Each number is 500 + 40 x the weight over its row's rms, rounded and kept within 0 to 999. Layers, rows and columns count from 0. Numbers have three digits each. The size before them is the row's rms in percent of the matrix's.

# layer 2 MLP gate, 768x224, rms 0.118, rows 489-732, columns 168-223
109:496513582471521510443514496495575521485466593481479574490492605543446576493537512613468509525510421504535565494509471493522440475488479537480537517505502548500512496475
096:449500532539525436436476538462468504496470419463469491517458536508469573516551524544522501493504449468474503492588479437459519512489550558468437484539472560475594478510
108:449509469535507515534488481513490510505542508469551536504538489453457527455520563479504466487523545481529548482520547491479526549455483525479456480560527524487501493557
098:528563499480518447488511585492487530476530454459530572484518492459454551470501518458464493538507441444496492525498504474427479545402552596390531481521481522496457440493
089:491504489539529468534517540503452505487480463570476499499479493439455569452508542471486479568479492454499556514605516483517546454460515539462500564511436494526502512560
100:541525538510505466496502561541490489501501417580516649568527445472480569441478613474487466486531409498439509524510473463507490537361524523449516463473482530430521513508
107:511491562493415482534565487487546529565473416493528543494566547519462494517514466553482441525492485519492448564470546407508448605528459511482493562539452521487534555569
114:457475474514493517498459538509444473503422522458464497548449525566481435460444515457470569558514428616530522507532534615550511517470440471473520507552538509438475506493
092:582494493569493481487477498539510501456468558428497566478506539510472475526383435536455468509510530454476397485426516465516554473503500513477525504479479501533468540559
076:591559550490498498543510504493486538486515623437516514421457574490415489546504514552571494530569543524509458491424485555526437473476476553440526499466507541523538552539
107:461511507537462424436552481521471476445550518481502491527590507451462534467474545456506472496515529539546468463531514501398508553452508555423531450429488508482475595490
096:471569510539452512535538484409405536499504474427472529460521600548478554568482478606491570468572426497455546592521518510485466524522498535486541536503543548507525553529
091:553436538508528580500574474463475485494482508420496477467474519429472501430498532518480455510504503541479523477481480486509511556482451515543518542583571482553534490514
096:432470606432523497408434511560514419496435574464504475469590464532490534442527540481455424542513455511518500489519487529439479546458482497480509524541437474479592532420
095:512596550426456476497487470439558502513527481500486520486459521507480492568567491568511448506513399538588456483442449554520479438545479528489553600554534560473480516463
103:528579518449507463497453533444515473468447516557437555532510590442483525533534499498516568488435480439522505508462534489555498459525544490453517516451473535495479498535
109:459523492480453493487492464473502546510509517461462467604502481493468456524378481453435526508500469555500460521539511552430523475451502551502443444505499491420468477500
102:471511455487487418492547493487565457497455476496529526532510544471474418508437507517518496511439514510558403504505534421548511479477560538473462501475440463530444511434
098:525457459559476487511473473436514516542539458460508514519508475460450497489458471488486485536479487521548497463511598544454481579487515516491463481508500513534525524440
090:565546511498451494528434496521471453511481453488431565508470549497448475573438463499502458603542488512578467482478538482522485555480536554483521480469505545470492579511
098:522498493554528599527523459484451518425392544533458470524555536426476524541431461466543514520517551483498504489494486540551562457460522455532529540559525517565465492509
082:591480590472523481452537543487533553504631537557459514617482481475494490498505465512504552490544409517538443511486470572415465477464480523488489477521467482476452415478
093:486501516504553533533480545473530549525485567524509503492490464533475555402421462465528472492503485546469527604551511498516555557505408531588501619548539455538522494513
119:502541464581546490499514468478491509530484448430514545522508495507453502504402438582477523480462534508520534529543534522558543506515476505550517541542495506493482445570
098:518535475525488454545561436473397553484473529530483548505501546493444426484509534486530546518500503489510538470513557497497500544485555525429482466445566479474457516458
102:475466528530521492549487533459447511474454436502457483493548537491480544501516519498529563501471496464429457644555479488507477457467461527502494536535459539510455575501
088:491544539521439449496469470495422412493501498478480486514524498492490570482440502541468540516543484522456473514561513479468490500508495580513496446463416517459487600544
111:509443633503469437476566571444521520558436484489458541445521599544436515602498507539553467486576514549469520497490522521495473464512524543458520458501498537491480507547
111:541489494528531505441511553497485518518440444430454507587420511511467536492411531507416522518483422593501524523503515565581489566496494478509534502571520510477508509547
102:535518540501486518518510485539527516532495507526509553528584503465452532520514501488485462543451527529477447508549526407464474572493494552533471479508465503548539550569
099:460489476446506510499477532522463515465535495500447444559510511510482549499541597528540469488500377485531561411539516549585507467484510527437488499379479564450519499440
108:453528472453529403564505571469467515515476503515447536559444555611480442565498471507486532514475417485518545522505525513533484503510528472479475555479581492452500464474
098:548523504420507534490420463516554458545457525469549436434480550503461529514468521578545465489464445484597424512469447487513530437486462512492565541545438544483505517476
105:423437520537543556490466498449486528485517468545442515518498558454450512461506526468500520540472456485465494523540495468440466550465519469450511540517471468570499558500
093:507510522561533442515497507505480519493515493513474460514477512480443476536479493455476539477491499541542453469498563544503525520512589489465502605482504500498475513483
105:513549462533499481483535501497454486442497479476461496520563520459479548550473529513538436463555569421456528491601530454498499420493479471503510531483424541519432502484
094:511571535516436475550534507514522491563458489449571542416518450565463596466467564516489444468473445501523458479576525502498483462488402510512518550511489451481520546533
111:538624493514480481529496461510442482480461486462481525551527606528480493497523536509508583487487537427498520517498541529520493471503540512455510474526450534498463549542
091:502436561545532496466570524544521496546473495581483512550453493480484584509499548555517437499504414467525500442491473431453529530484483558445489528525542506493501463482
104:484410506480571512460482469535493464506457522466482514428462480526470581429522436548470511534539410521475534514466501449474444479506438592497500497483464462497584551526
096:558515515526505493473486474538543479512498512447487573507512502505472528496491506495475508499503515531488399552490501483468427500487423466411552545550454513494527565510
094:481474514538543496472505474495454548545483440498478523513464507492490536515559492543473501535520477505546482470401466503478534468538512544501470485561472560551584490465
098:483533496470455447583447469451527455514459558489517534443467542510487479569484463516573563469499453439512536517482508510565549513516429509530531531589468459501511543514
120:460494472479497436427530508439485504531511560510546530517496495458435464460535511496537462513491480550572533469493496475526500500500560537522503514548586581434583489434
112:527537574388472506543554542510439498480500541513497484546504516490449461517548515459565491511491475471490494584486521493547516460480534477506472460535545507471412480566
104:562494524489548506569427499552484438510439507499490496493489514508460505507478529507459463522467431541478482573487517498437556536451540480509504585503512533492500489451
106:515484519494484477483561500443545519519545516505482623484513621527477492527511521527514566506556488509463464495469488480411536433471488539510452512553430531470536510442
091:528475469476490503456517508509521547468505589552493544455559496447489504535472457491590445494436498495482509453469421488545589453460502499448519551461462535500502432452
103:525495471417507457491436517509491552527529467561494503538530537500455486478452510445535544501521458548541458562502502466475521477464586545434550538457521577385477506483
095:493483552412518497461496541499560455507487460624529494547491517556464511467495482542517501539527474504543501497516508467440489568494476533494566529517446486484554464439
110:499468482488462519467471495558434511501537550552519501468551472488458573424518586466461421499450520520464516515473478451447471535423487560532514411479470525480489498539
096:522470579502497511536514524505462578498521463557504515521508480419479504486525580473468433498485557523474461448506550448442574510452539564397529390531515491519496497498
104:414581563428527476470485497458517461510447433409548538446531603581477463486550501544528569522489463490531464529478485402479433494492490521448532547518461524466503591476
103:562516532491458568515461507528461512477546583445553475513525552474452552588595465493509474503475407499482552581517542542492481538487514521570535487512500493548424522590
099:553547506519473463517537506533463424488470449470507440475506520507466534457533512456448437487456519441485542500559465513525518530492455534530537437531477492477433490577
094:522559512535486546481558457549503542476494522523472506425512478461452525472516575565534520492546492498517484489577496475569444425451486495515501503503534544511513517524
070:441594544521512483481407527519468473402456569412473526550492527460426501531539511542503494500558463459473537498480500516554512476454599572489541541511515556524512513548
081:550517494533461485511553481460485463459506561567510514431543484546495463482509530567490509486557541519490459439520478598531498527500498511489590569481502446499618460460
094:534495481467451412452500527481514514464531508555574493454584441482498492455548474488497494458545546540501462459502472528474525565478499515502480423489495503438542535501
101:529531480494459521535519539528514516520433557564517485560606505509454470540455522508524514509448498541541541478498500492542506510537489472549481499568452580526412477511
107:492484522573560500537467543566457471462457441571480435527541490458466563529571501460494556511464508439512543511630508535500537515462529524483460488544477540490522444562
101:506549544396483462541539538465491495468513485546558540492515519515479415454571548461500489504487558456515499478541455528453533480445461527528468501522499547405479464395
099:512529521498450463426524503542475459471514487538566564496519447545476488488536503463496477526523473568446503487514537527408515522506515482477519503494495536542512551531
121:489527469499511495438474506523450481482469467499460489553506489542440525523451449476430427486442469573470506486500518435470440413518500467396503526548477520491467550551
098:494511563447515499528453519494439465536497576453525511466500547528471463472492504527526528523557473457461515531516504567445549453438536582490427461532508497487600596508
087:446469438563493499483549450436533471498541580480491493496517553613483494486530542532534567469498533537539537424432422503552510454451450496502502515529487592435588508425
093:600570509470404496505545490421518501477526469490566526508468543500480449511535477547549521492549487573571475517470492567510497493504511514470586449531477527486483495518
105:470515506488503463422449566525545467520507513532479546442485477517454518497517521514460527561554489515505551505615528512489474471512429571473510533447537505463489438496
087:546573474511525496517543469470487562518479502508502514493565569456471497560458502467475490455410537504457497509454483438522481428469487567441549507437438461589432451490
106:525496507502513463537502480437511475501501479531529512532457479511446509479548468558425479475448497538500511541513434481452551588508511544510450482563505544480564487433
097:504520467489499552535541540496442484487549493495531530593470527400494544464384460428512597488564463534468527537534486472511434465454450494536473468559561510472447466508
104:485507488520474561478506547516500523561521470420505518483484548518473508496434519470488497574489467521513486547495497464517468499493430482508506514504508520516523539592
098:446524511490522511479476447528546507493463539492503519490440465509478519504520552511519510519500487553519503470501461541488525447454499465507483508422534468474518519448
108:491472549525498496429469462416534508490469548506494475479502565524449447463511528486479626550465488571526510552511457557464499529452491553477491514521480500543562519498
100:506522569452466559407480474461502413493532535540537467553528564400479440505479498503471527488436464579574424510507526530570443490537441490538539491533460611504507483534
105:498469493481491543408481473522437540557511519452438426475473479477485514558556519479506440501516545469493476473496476497506557417460556513541444470575507528494554516521
112:575591549468515476581543465480464452480521534563519501536497495422450471457445532491542529523435541482513459568525546491572498423515501494496525483534446530503459470540
091:493565513479527501508451499411555505507445528498504480520478494500482484456509452471496543493425427493475465517530481460530544486459432463573517503540504506530459499539
097:437500522455469552488481528522529567511458568562457515474483535537480507529471527489512504520503473477502486450473472538561493488494444573483462506518567511505577449476
099:552486449535467479581473535475432561488493539501502523554568547478462512544517509509514528501540441535494473523473516487478574556454516533473484466509519472469473493448
093:488519408470497418574504485472473436530506533491482539572499473430472498472518477511487565468542568504495465479561447457504565453459540499470427404594460513417528547522
109:389491568486488513488461490494501522559511508460485498477460457433460514559536491503502442510544469501473519524516467496410468514543520466449362511521557529559422511585
104:532532542519504500457467457460557543506478460445477503498470585480426526497566474517474491530501489534539577509567526569507519470529520559443494560506461508497445420504
106:477549546503481455520507462442448573495481521455483595486518534560455557443481563588463531481453480430509525494442526506498473550483552550492539513502495494506571498463
109:480545522548464484459453494498403518523468511501496502495542438485439448478445520447551515515554500502442526485552540532460542461485474511465537530561402493443483523583
115:434445553547505430455483488482402533507455424533479479534633455525480539460538554544500506489491504551477476446532494469455495557466510575458544453488453520454559542564
091:546509525490442461508497508519480491497436588470541506433554574503427499517509558500527456571567517519536456487407448516448458489469531501478496520467541518525487594497
108:504452476480423477513506507449541557487513488493527579516467534501442519515546496577478540499554514561459527487471496557499458588493510491473543468510544479515523512541
089:605563596518461485496555485448515524511498477437505519534485546510479447494465488503509540489459559527521465536487455452454505449477499540460583493524529518489449505455
087:474460517495524474504495483546456474530484481585439496464469457483475504463554498448421480479544524435420468447530493455501527569491466499458449553463507503458522483491
121:436483550489454493474524476502522514545450538543542553434571507560471464542514522492485522500552532493470499555523514519381456500490465472487413515568458473495554514467
095:457620500573525514527525474483545551464540450496561499520490607482476484454500507537492537525462531527549497503542483480461433466489490494547479468551532592481459541493
102:445525512527425472536490514529412478495537444516533543573558490440468496492543561453494448480445513430456559490518497455504450531432493443388508425472471535488416464558
105:473491561451547484480521518481478497529506497557492458514506484482464533496495478509540398465486515456610536545462504502496604552531565540478511468488505579461466479489
098:389462557388542515493480548493474504505482510524477481488423505449471501535535567480539469479442475478523611537462521487467517453509560512525506524429588539517344374511
099:506584449544467508548486473438513459517476496481566537486506453520477542510541481515502484534455537595469513520483491466500483491468599504561477515496485573471493464529
098:508511508370553556434471457512501514513443574508543536505506514504463544501424449513513513506518497579526473559566462475530429476518490529520524544454476499507489483475
095:461547553490487467539513497442518508547500435466512510458517522510458491526490510607560484535522503512491501530424498455441460531449486583452488497521471538527514538456
106:390535528529498422479479451515531506456514498505436519569540542500481513407501561488543505515492517481518482478518465459432425505446491568503571531479472462454576521468
092:548584485543471490498458482488542447531468518499549540475496488467456515470515502470465431503429534540469487541483522520485434520509440489511416497505519523566515508519
101:472488553483500573454439512444520553513443527522520514480426467546453541463511429501458500556491449479508517501552523449529515522534519521495442562514573496480502512543
101:453554513476497544482448623515464500582475445474475574545551471504491490469484593469509520525516460536512500495503534466480467560408433499491535461499525534505479525485
088:527563515517503481529518530491493506517491440573513539463476483445480535456401474550464509487485490525510522474518535421525484549481531502520480437464509520492485510472
106:504521479495617495474451470466540549489539474520537558470450477533474485495458488523491601523520522507471552495549500484527479464418538486518487494480381489529583466471
105:474503472550478525499541478472507549492481592470526494537499557512464439503426482506549577588566481505506539500519480529510459507486459517513450558584589476520496508491
105:500532573509479493428515503521451539554477534403540476504536548506491543495472530504453425499490425484507458569477504469439536569489524553539501531527602513477542549514
089:462490496476509410436464504520452454472542560521499470531547481514488530454552441516476555482456578485473455474511419527466532525458473535592470448465461532449601493417
113:453428504497472458472550496426482519482543508452513541485494483637435472460511457464574547515585479584456520547535442523413440491507473518498479585471434468559529500513
096:467517543491416561391476522549480500548459491475434518479550533550455487455552570443529524624565453459487547518596511571460468537461550474434516532477526520444488561535
099:597487520497416568535556550439512539490479481502490500491497443420471509610469577494517494508490430532563489442460536544504543471446473478460447490530489516536395445513
113:476539533487507450423397542568461476570475535484511433563523417491475452420459565478433496496445459493517496493580516463484466476477512542456495501482531532418456456483
096:574572566480457393501548511467445525410486513441475565495502518536486504512513440564511559466511491511519497499445472516538428510502525469501552478442542505591421486520
086:570500539458499454430553453499472534481509484498494433451456501526452492488498578540492492516528403539614520474526472534499576536513528555439606545527550527518480585499
108:461505492580454560563462487544388548455473454568448544511629500576468505500471567489503503543532561505464466480538462484497517504428516472435470524492443513470543630537
095:409530459441453527428505517523474502480513500508498542523481506468457510485549514504522493474545467503575494502549442516499505451440503553512447490499504536434524457470
100:539492488607539445505496520459506484408501429476481510464533523480471516456494566479511498527503528543504541551583500515463565537458462599521556474537468505518454505502
093:428487500472491475449531528523511447541503485566528519425556551545447482500550568476522529551508440530531499539466545526441466619434497549439465530473467511498521581505
104:508516500448545490437451462515497538491587501528486464521539495532461483423526503461449485453480489547507469596523557470517469506439476467433544516562516535463472543510
105:498516491537526496538512516488504521446563557481553479559482485446454566467429502525473510475484409474472571438460480520551536573468549530544434429509520527542451483490
078:539558482505485478543482440525436422517530508458571463513546460502456493489484514516485494466505505514530508466561504518430500499474476460535520465516404457481532573529
102:567543485599462562549519505512446553439481480574468469521492558506446494492437512506527492506586459496488500554542485483518520566432556541429570451506481538525511585470
097:582600465490537500539452531528462467473459438491531486428638467484476469513462503479510478517532509526525515522567529523415445495441459493451540529473420557462480594484
109:523483572469484451566514503565499491495572498472457493500574459519453577443543553453393475546457547534497524516553509475423520494396527500462552464464494454492441553521
109:540540532550496492434542493589437475480512439480522480466564447581459562470494506510452397516554577548532448458549527492419467569512485526482593470476444494511512526497
117:513475484458480460444521445507381465503545554499545535400581483465455458486511551506490453510550526508510511468461507531456535514470511499479535481508532497471534557508
085:478492513538520470454466472478498483438484512434491532532459559469469507468486457494501532450511457521594456550519488531467463503526472611528494490517438515513564570394
099:521497493466486520447440522476556508482455567514494547408523575416474496542569462462505484486465520433512497441528465576502518445448487540515441524562502523487513507449
100:541512537516505463564572519441518449441522553484541502434502579459461449486448510585515482492488472551498452558479496517472500486473476501486555539528578523551434522416
077:506534560545488464452499556565448465495428579508461503440563509545479501478461503445515489593580510528509493521506515498579465532467487510489512455578500581503529530497
096:539498548485457499534479533487492560585456477506444402458537484499474503555434513514521461476432452523461499574484520463533489494530529466451542548501458562554437515529
102:540526496485507486522481543532516529459454460491480619494468511529451586548486487567420463535454438498469554552570496481513446474507437451471446572519532451582417486461
104:549601524470464495477503478520525470484469606516466533447531588513471502507489530517564532495496524484476478470489500413550461495534462485479580469496540503494391545473
087:525560564481476474495497569533537475455469506530506545536492539475486473456593520448509535488458512462522472477546455491474474429471526475550549470542453507485500497482
091:537476460488524442529515505447454494531549503531464525560610499520467501537552547440532529472481563553511485556519485498639488499466523476527510467509522526553418513529
104:476497509473497499488524530509492561502482471473452508494497510514480473566473532523493465472493402489484517575506517485468522498511516518527461546518473514471472542457
093:435519535461476486488476512475437510483509511492462445449561517440486485550478506489537409576498443468546517498508533477464521555521529578480517561445518509523512579412
100:548510513490504478452536489495515526419505523446480567518492491500467513435527610492462512508504403503519512435460475514428471459447493491466563544483479447484454519445
121:449505520532488473562496484407555511555524540456558558517516526532455526466425543569529543553509487491501523526452479456456426536506473518567486511535474506506476525578
094:614567553458477520502511563513508483473544517482551536485469527486454513507559522459461493511503439519559422591484557553506496484459506501500486421569543512553482459507
089:418513621486476528461461561452528546502547489583488458523460500526479486533531500510508508510496487554639515501514583488481494465543501550444450568479572525500538467449
093:518483502502471509549498530397499537438510520442482497524479586426483462561472465496491555540586512541452489528457568501480483512541596544534452463566480519507438446518
111:471487436475450526527581532558415490533587501454490573498550463473464562516524509493438479511528546481457499496579451482530509570423572465551473461452509529504507525554
104:447531530508478548562574487500466569479457581461500449438626476486486493501499515447580490536528519409536591498537538520482469483419492512511501503472490450517528534535
106:494459470496494406493457450531365451497440528501518514496439464469463547494449504548506475479434546477495483489487493461502472506495455465480504438483543443524508534544
099:456518453474536366518482441469420467511545548482511496479490515535481456509517541519522530438484432500508564509443511489426518494510551499545533465519484512487476541478
092:575552502449541477576503536492532502453599556512510467455513531454480515494512545463553556481455471464577454528464510514492550532487535522499530538517530517487464517513
099:574540506572554523497485508551466511531505484505528494475529485386470516500445483465554548484556561475484494496592548451552523407532508467494520508503455507481372546584
107:455477514487507552518501585494472464469501465467524467605563520478477507482478468454503518563481534471473469464546457470497518451473556494489487451487527550490426524521
092:519590524469487515511512573507517484428539486517455501531499463432479511507569519436530527533509448530511527558485508531547460482496560436558556479546530474591429418464
110:538518530494555517530439537536474476558552502565558460457555456456471563435548574438499487473464493530488531501544522396450514488429461473485498407495502544500489487611
093:490535501522525511535544482423468456466497438490484534538517479524475540486525464551484500503466508424509555427489512474468520596471480540495522457483444447469488555473
092:569488508501440453469537578537471467471568450579491524563502480487454517489529522458507572530526525564571513448561482503516474549466468477476584507470499512496496496507
105:511534527481550421502459533520375539548543434510470453485579476504473509496493514441451470449471528471523485440616565501539537550520545472513533520465525550451464542567
121:429560514477487537436444437481474501536482445517482521545502494525457586510516477546441461576523405510462522482562448505390450549490525552530459512526401544475560529505
103:440516583412476492444441529521510491550523605500500562444495485462460479513516514441508461519518449448511527538537503514490424469452509509468452537477550492496496519428
114:484433554561530525511469486515438500531476522403504498466440520527442514492499497509527507573566429545456494464576492531540538476473483525545519536490521517465505486509
087:498494566545494588492496562492500499498487535508526463462526537504486482540544517473535442486505475490538496516499533542450497439490485437526488566594499585508551467518
095:457496532466535503457548501533504478540556559476517550481582570519469527463484525471527474498506474522536585510529499489469458536521456531570515475522523464457533535467
106:564451485563531489609520530422506531484516602498494482460491548473460479526496470503536448500499518524581518505470474425513605536457524505561506525560479477471497513445
099:431520574502534497432422582530452509517538542514429489532567477445472472442398537431463504538448555477557430524534544469525523453469524521504526492476482489492480481543
097:541549481489498439424434539555488503575534493550533555562502453522474517477466508437480555515494447462497529538477482466491481453477501471517526503515494515482437457583
088:514545473526459526517515497549487532496587454529549486537532476457478507517463475498453493463517577504467490470544508432520552549445573500530505385552486540449528511523
095:546446541442483514446413505466516503602473489465475479501493527414477580548549553526552481472449407464468467475505478457555550457518451569413563527561504548496521460490
104:539500526545461468499494559503525494497468447479454633462541452578469528450472566484423501508530561574471481531546502519541452519457521470527485495509501494561532458445
106:447481531503449522471460545455456485534457441492466532560513534484490491513523467437579561520498542507491514553556525477526498495529516516473529475504538550460497485593
090:512496550525501466430485544514581558496461550461485553509537483510429489443509525457618463521518471484503457446486434517504500492408498505524562538426469522512519524463
092:420462585498543503495485514497401523533461482443478427490592462495503497538596540484496469566551500439482527434553533524417533497461490475492433474508457553497542498518
115:442519531453529456444492477480501542550529518552535533482573499565467582425585560571559517495513536498491502509496443441424459451455471542462463505436444510496606571494
105:458456560533584466460480496480527494491419606463558472419511535489474507499504498557584500519563461520529528433446466506448559452472496585512515538524526467566493447417
105:470487537546525511469546444584495507485533501511528411502549517447558522563528465583521469433478465445528494481451502467482515475539510510479522532465471413514561501524
099:574514539442445493461494489514461481524486569471458562476536457523471487491483553458461450511574470535508459536469471518522528602457486484489514505525526505496460564544
107:427448513515495498460443534514498579528497447408439494474497531482472502518494506457520457521475483492494548556552506542530466544516569467445480569447589528543501482480
109:499480482464487437510535578444389593450519482538515507541544498443455543506525508423515545478459461498487452448489489476573506471459524560464480471469556472516487506476
093:544464533543509499537538512450451500464545481509477476516435477500469547514527503531402502466471497527459510497516474539510516526457552432472439512474543535557473509544
108:461474523453499510417496499422462533495531508477515488507562555469463449498462504463559482526493485462512511560465508512440513521486521566498527575541557472492473531508
115:495538467567463451490469457453514526535553438515501538473475543503459493558508444541526591537524448529483463545550553511506486512551490519521453589531462441477550570504
089:375510601511463480483490559465471519413480502457494458446555515533465504505444550481512484510579484517509516453509479577483477494471451547498481426509523502572507521532
089:529523429500490492597501480545514498480522481520509606429463605467450519529453519507508538524475508482433532546501511402468466402459578550455581478477542479496468540537
110:537538520465493477519471491511422527456486564519460460527504448435458513482523454475519475520489492529555491492525498460487507446524540498456536495421508488530464490485
099:518533539439535550542479579470561523524434488520476495533477482466457525520517529530579525490434437524517549469459471423595510426476495489476520533465521533491455484501
097:521559477543517508456458530530472532450518467435500517553495485469458526464496487438401417469520515508537486507497516449495443490495515486421531504501501454558404499510
098:484480490480506529459538550505486500486437521460474508514539521445480494540588568441473467499501478509496558530519504610496563518483462468485394521560538505449485524501
106:482556451599489497487430555496527476516407391450478528541513476480459523498461462515493498534511515525461532485568521459448475510518554524522465437551479522533459586533
115:402506452439552494388495478454436502514547525526542547507490554536450562442580505550474528500503472555506549450525470506470411584510479527592493491487536487509584521452
102:556588487431460480545470434419506562549454546514584523489433474496484486447543510514490475474427480480547500591438467455543505511523486497529526534493478512478457483506
116:492469503529484442482469542492481483518507506439538530476569557488447499437436546508538494562547516532479493553511487526518521557415524595553551519441484558524507536526
108:539524518519456524551526486499533506519475456474520522539495490543477397574509504487502500495493446523546533571472555574559518485548558436511480448564510569511355493576
095:522565510477538462498537444457524474433534575548557494454492514486487465487554478515526566494454514493543451578466447553436527479493519568521463512526484482523498473471
083:535489536497471467398546470475512502529524538497543464440541555588442447546525489510518516503543502536513451534468434567433511534520501540514482516506481585543520523566
097:509513551547480509495558537482472436503480510597480486518543499473455532460527549492480476512443547460536594562551516508556510552480466511512515487466482602497447478446
094:467531575583477490527444476485527532471449603518519554446549516479442525438522523514572486595505485441505520493484502578520473474416445547540453455440498487514540544433
105:447479543487487552466486502526470513504499537518536530530564503552483596486500467507467425504495418489487438528525453419478519548437492525576477498493432485509466521450
089:462501527520504447457514482534448497536512543523455479497508514516449515463432528467457514528479539570578496412617530478471496573532517508494504547408455505491535522472
082:532496506479530441510516496500479544428494598528460477543466518540484452518490483487523483476465517437580517493499481506519539409515534546489558520426501482507498487504
116:455530457462533483511521461486513486528552495481554559464538555473444472462465507522617484531560496499524501530500514475436452509496479561479524572507471498438534544468
078:500534524535455536519530556527484515485450538470600502463563553453464546527504523557565524544575508476571499556532464569489568468495495489550452529495499545549462523474
087:515471487489471520479476428497508497463431484519475468457561491470505441497509489543514492505491505468518410471460505537566533518453481512532515447541459519511512516501
077:483515534502479424502477494503497479514364459549486481515477507521433487481518510561487553499527462512467502507494415477449505508483513500421486508530499544504612484493
089:570496590517515517464463528500498483534499553499601499539509445465457528422534514445499484485518501509539499460497532514472564532508462458456454520580477518416546462519
095:580489545448392526443498496544458455485482594505557509468552461490473562453471537478505464565532472488505472511425466478426482524383490491425438457543513499449468564493
103:537553454589515559528499491508490490425508457475540571542504551567457575514517445541464594496526464470434530549575492577485460596475504491542444534478465511522523457496
103:537548566504520478478493498523428515479555494512476425443520555467439546516532525506526449515495493471585548481475529516460481500489586548372569413565536577480594526533
093:549536547411443505521467488454497442471456530479499507458435500499477507463509532562493527494467396517514499495459486527517442543499460551411498471489577580486484488447
099:528483535486501537512502450458420514522447555487527499458532562473459514604530518521546462457569437511496557553467562475517512478451529507508528467462461515540503513533
108:447576469491479545507500499405468541515532495521538514593494472529456573506488499550468514495491483537482523548519492497490490540503530535565530502485426576539492521560
094:467445519424534529520516492430546525512506584455483478569493541532481436510469461477548536485513437531538477538490516519524482523482496520506423498506533507541496472407
102:499496517557405475520594514429489573516500518521520537492439505448465537472547495529506534484475490438559493464466435538487578535485460511518504468522510480505473478468
095:554528521531499585467538478493504523462528501512451536552557477528478584431509471495400462487517456473437530580482454508492466602485505485530478556519469479488461494439
099:465497589406478532464531477481540465566494484453477527514537543549466535435563544530556490518526498541503466530487494468459464593484472537509527481500556528496489536502
095:483523498429484465505519492488473521474550620520559499472497516437462461433481568503611544504570478525527529455473479534506512517459462540477457556497500543522475540460
106:511506503409441474438504517453505531521442479516473556439507525585478573476527521569466443527491477478455563487473444472451429586513475581492536488498476516503555509470
092:516502475511457552488467513529408453508512527588510530528492529527462486512517544486489538559444447536521509461530525517518501593483509518512440528510523559411515532509
115:489524449480468468482469485457556565526517435499473629495453565552461497440441458537486543548530464522505510527546498473467439457532429480517537548531441469490528573440
096:509464494529502421499563486503489465444491417504447497507573542497474498462449535486442522465517527473509450529527512465402483569362543614524508457459448506491582518433
110:579471553562486491478491485493467516497451485502547460477558467476461520488475567482449497510489463497463444514529545482483530531427487470519525575534382548485477481476
108:519498499496515443544545554400527498506528460525553517468536446468451506481542505539487499491446475542487543520461543529501502556514501571482492553489496521558506475508
106:468488550441494464365475482533466557509453459543506525515528483540462562514516496533440496484472402556525443465492473475486415522550545512483541510452505542468525517492
097:526503513524479489487427545554502500559498478505488500541487474472482555458480506467478458485455470454456449478553512460424530462472551517534482495506460501485458530511
103:575557487484557454539556512465419545513561500482521491485502538479463472495490509531570580492524493496556455518459518557552518456493481468491457460591539545485468521575
103:482511537494499534570413479444501545542516457509510516477475534524446556483552519532574506478435431538486467482560546465498529544456476500490422515520486560478498506491
106:459489559583543551455512439422487594479475551490490554536516595517450490474532548563595544513556506549483520482456484526506507450498484530515525531570491539520578549507
102:485450538529585553440480528528514495476514507453476532463518518544450489453539561496518497488544406486517489538537473482466527519415458478524466504537436565519464544433
100:428540498507515506483528498508481526536492568520554544548479556514432507549503567513479537471492505427507570484520539501530474479505491465457461471479544504487463466524
115:548590541504436429493544512561456453443496510503531508435534553548456519481527498470478500513518515457517510530527488515575468493489393550447534513562467521455458503547
111:551513478548529454490490426543365478518498481489443510475563474540486488452446560528439494493497508521519473487491520416453505489479513488515499444490444533446562631538
110:458541528548534515473493512384472494556444437492507522487568577500459479526551518537581509481508440556524450518498499499484474494502470553470469549528429559472520578496
101:477502513491488480535580537537504525512473506551502483446520532554461441501484574462519553561510416507577516468506533497524484520475527569466464526482516474508482551482
111:517532546516516414525518586550536577484536582570518476489514479538449536440532563488543534569483489409504495433562486452493541483404488584462464474521510539506485543560
108:476504446537540527527496534418457523455581484487500540484537587486448493502524517477500593504527481470449577505490481536493443523450493554495456511499487527529464516481
101:482580526521541477575511458469509527433523541519533513568532516557482444446462507538483512519532531465568498511471533521491561523507570545482556469561462511463559490517
113:568503493440439500551469399504547483457496567495493492461472485496543543491522452444482478544495576495457469532453487515509480477494476429491527532448525455473495489555
105:438556614522444534480461522478570494482465396538504532528549494510459432482526473519434442526505488466530468545559517505431481554487484561419544499501454514489495524506
096:492567466541518508566543515532457562487517560512504454535461477455472492546468482483514518496551526433508538475553535529464545469491537492533460408483524549442461414498
103:480477617455500498502471588505475559491445476537486553523550505536459542459556560472477536533424540556442502427557494428476565530421509496437495498488447521472465485537
097:553494502440464466561561516475479482548507452491554498443559530519466483434506528515530431513421488436525531464481533473424533550471510474541545476524572527440520609487
095:587515530475534411598523528450436470513525507521497533476496495473480513514484476565495543464465481509539512487416485519527506508515560508531548478558545531558506516503
108:449621508421493565471495490480541553513563554514490559441469577426478475509476516510598501497501458415554455487555528441485397457487464546495512552513521513457529566438
101:532543498417394516440508507488486473492529496458571532507468541450465523501451515536479485514510454489587506455497559577555497497515472505481507506496545514452462449400
110:486477533508437520535518545463443558564434477485461530441568537547452479526537481456537506544503562488437480531559495477544578514437567471519473489478510520432451451611
098:522585499473503443520513586449545524482535404510536518565455501440478514587522519461460465487495523498465511572498506491519499491468564540486471475501462521532467510473
099:553490523480503454571512447564467454512590531554526517554524499486474528426556529497508515506484518438425439434536454400496500521441456540464521450580472564454503521413
100:453529462485521466431475521499502485503485544501500530475465514483466467522451504542508499524483443566463524470501489510511533513445535539489505575508462523516560447408
104:439529538469480492550519593472496480482497448548533497518466498480466532452534581474493494495427516511539524494522502500561545485472513464496500449519549598497459446559
105:405578510525401579416457529415557520498470517418466537494440528454477472535453441516472542584538479522439505529504476549498462426505545498562461473513516547520467461545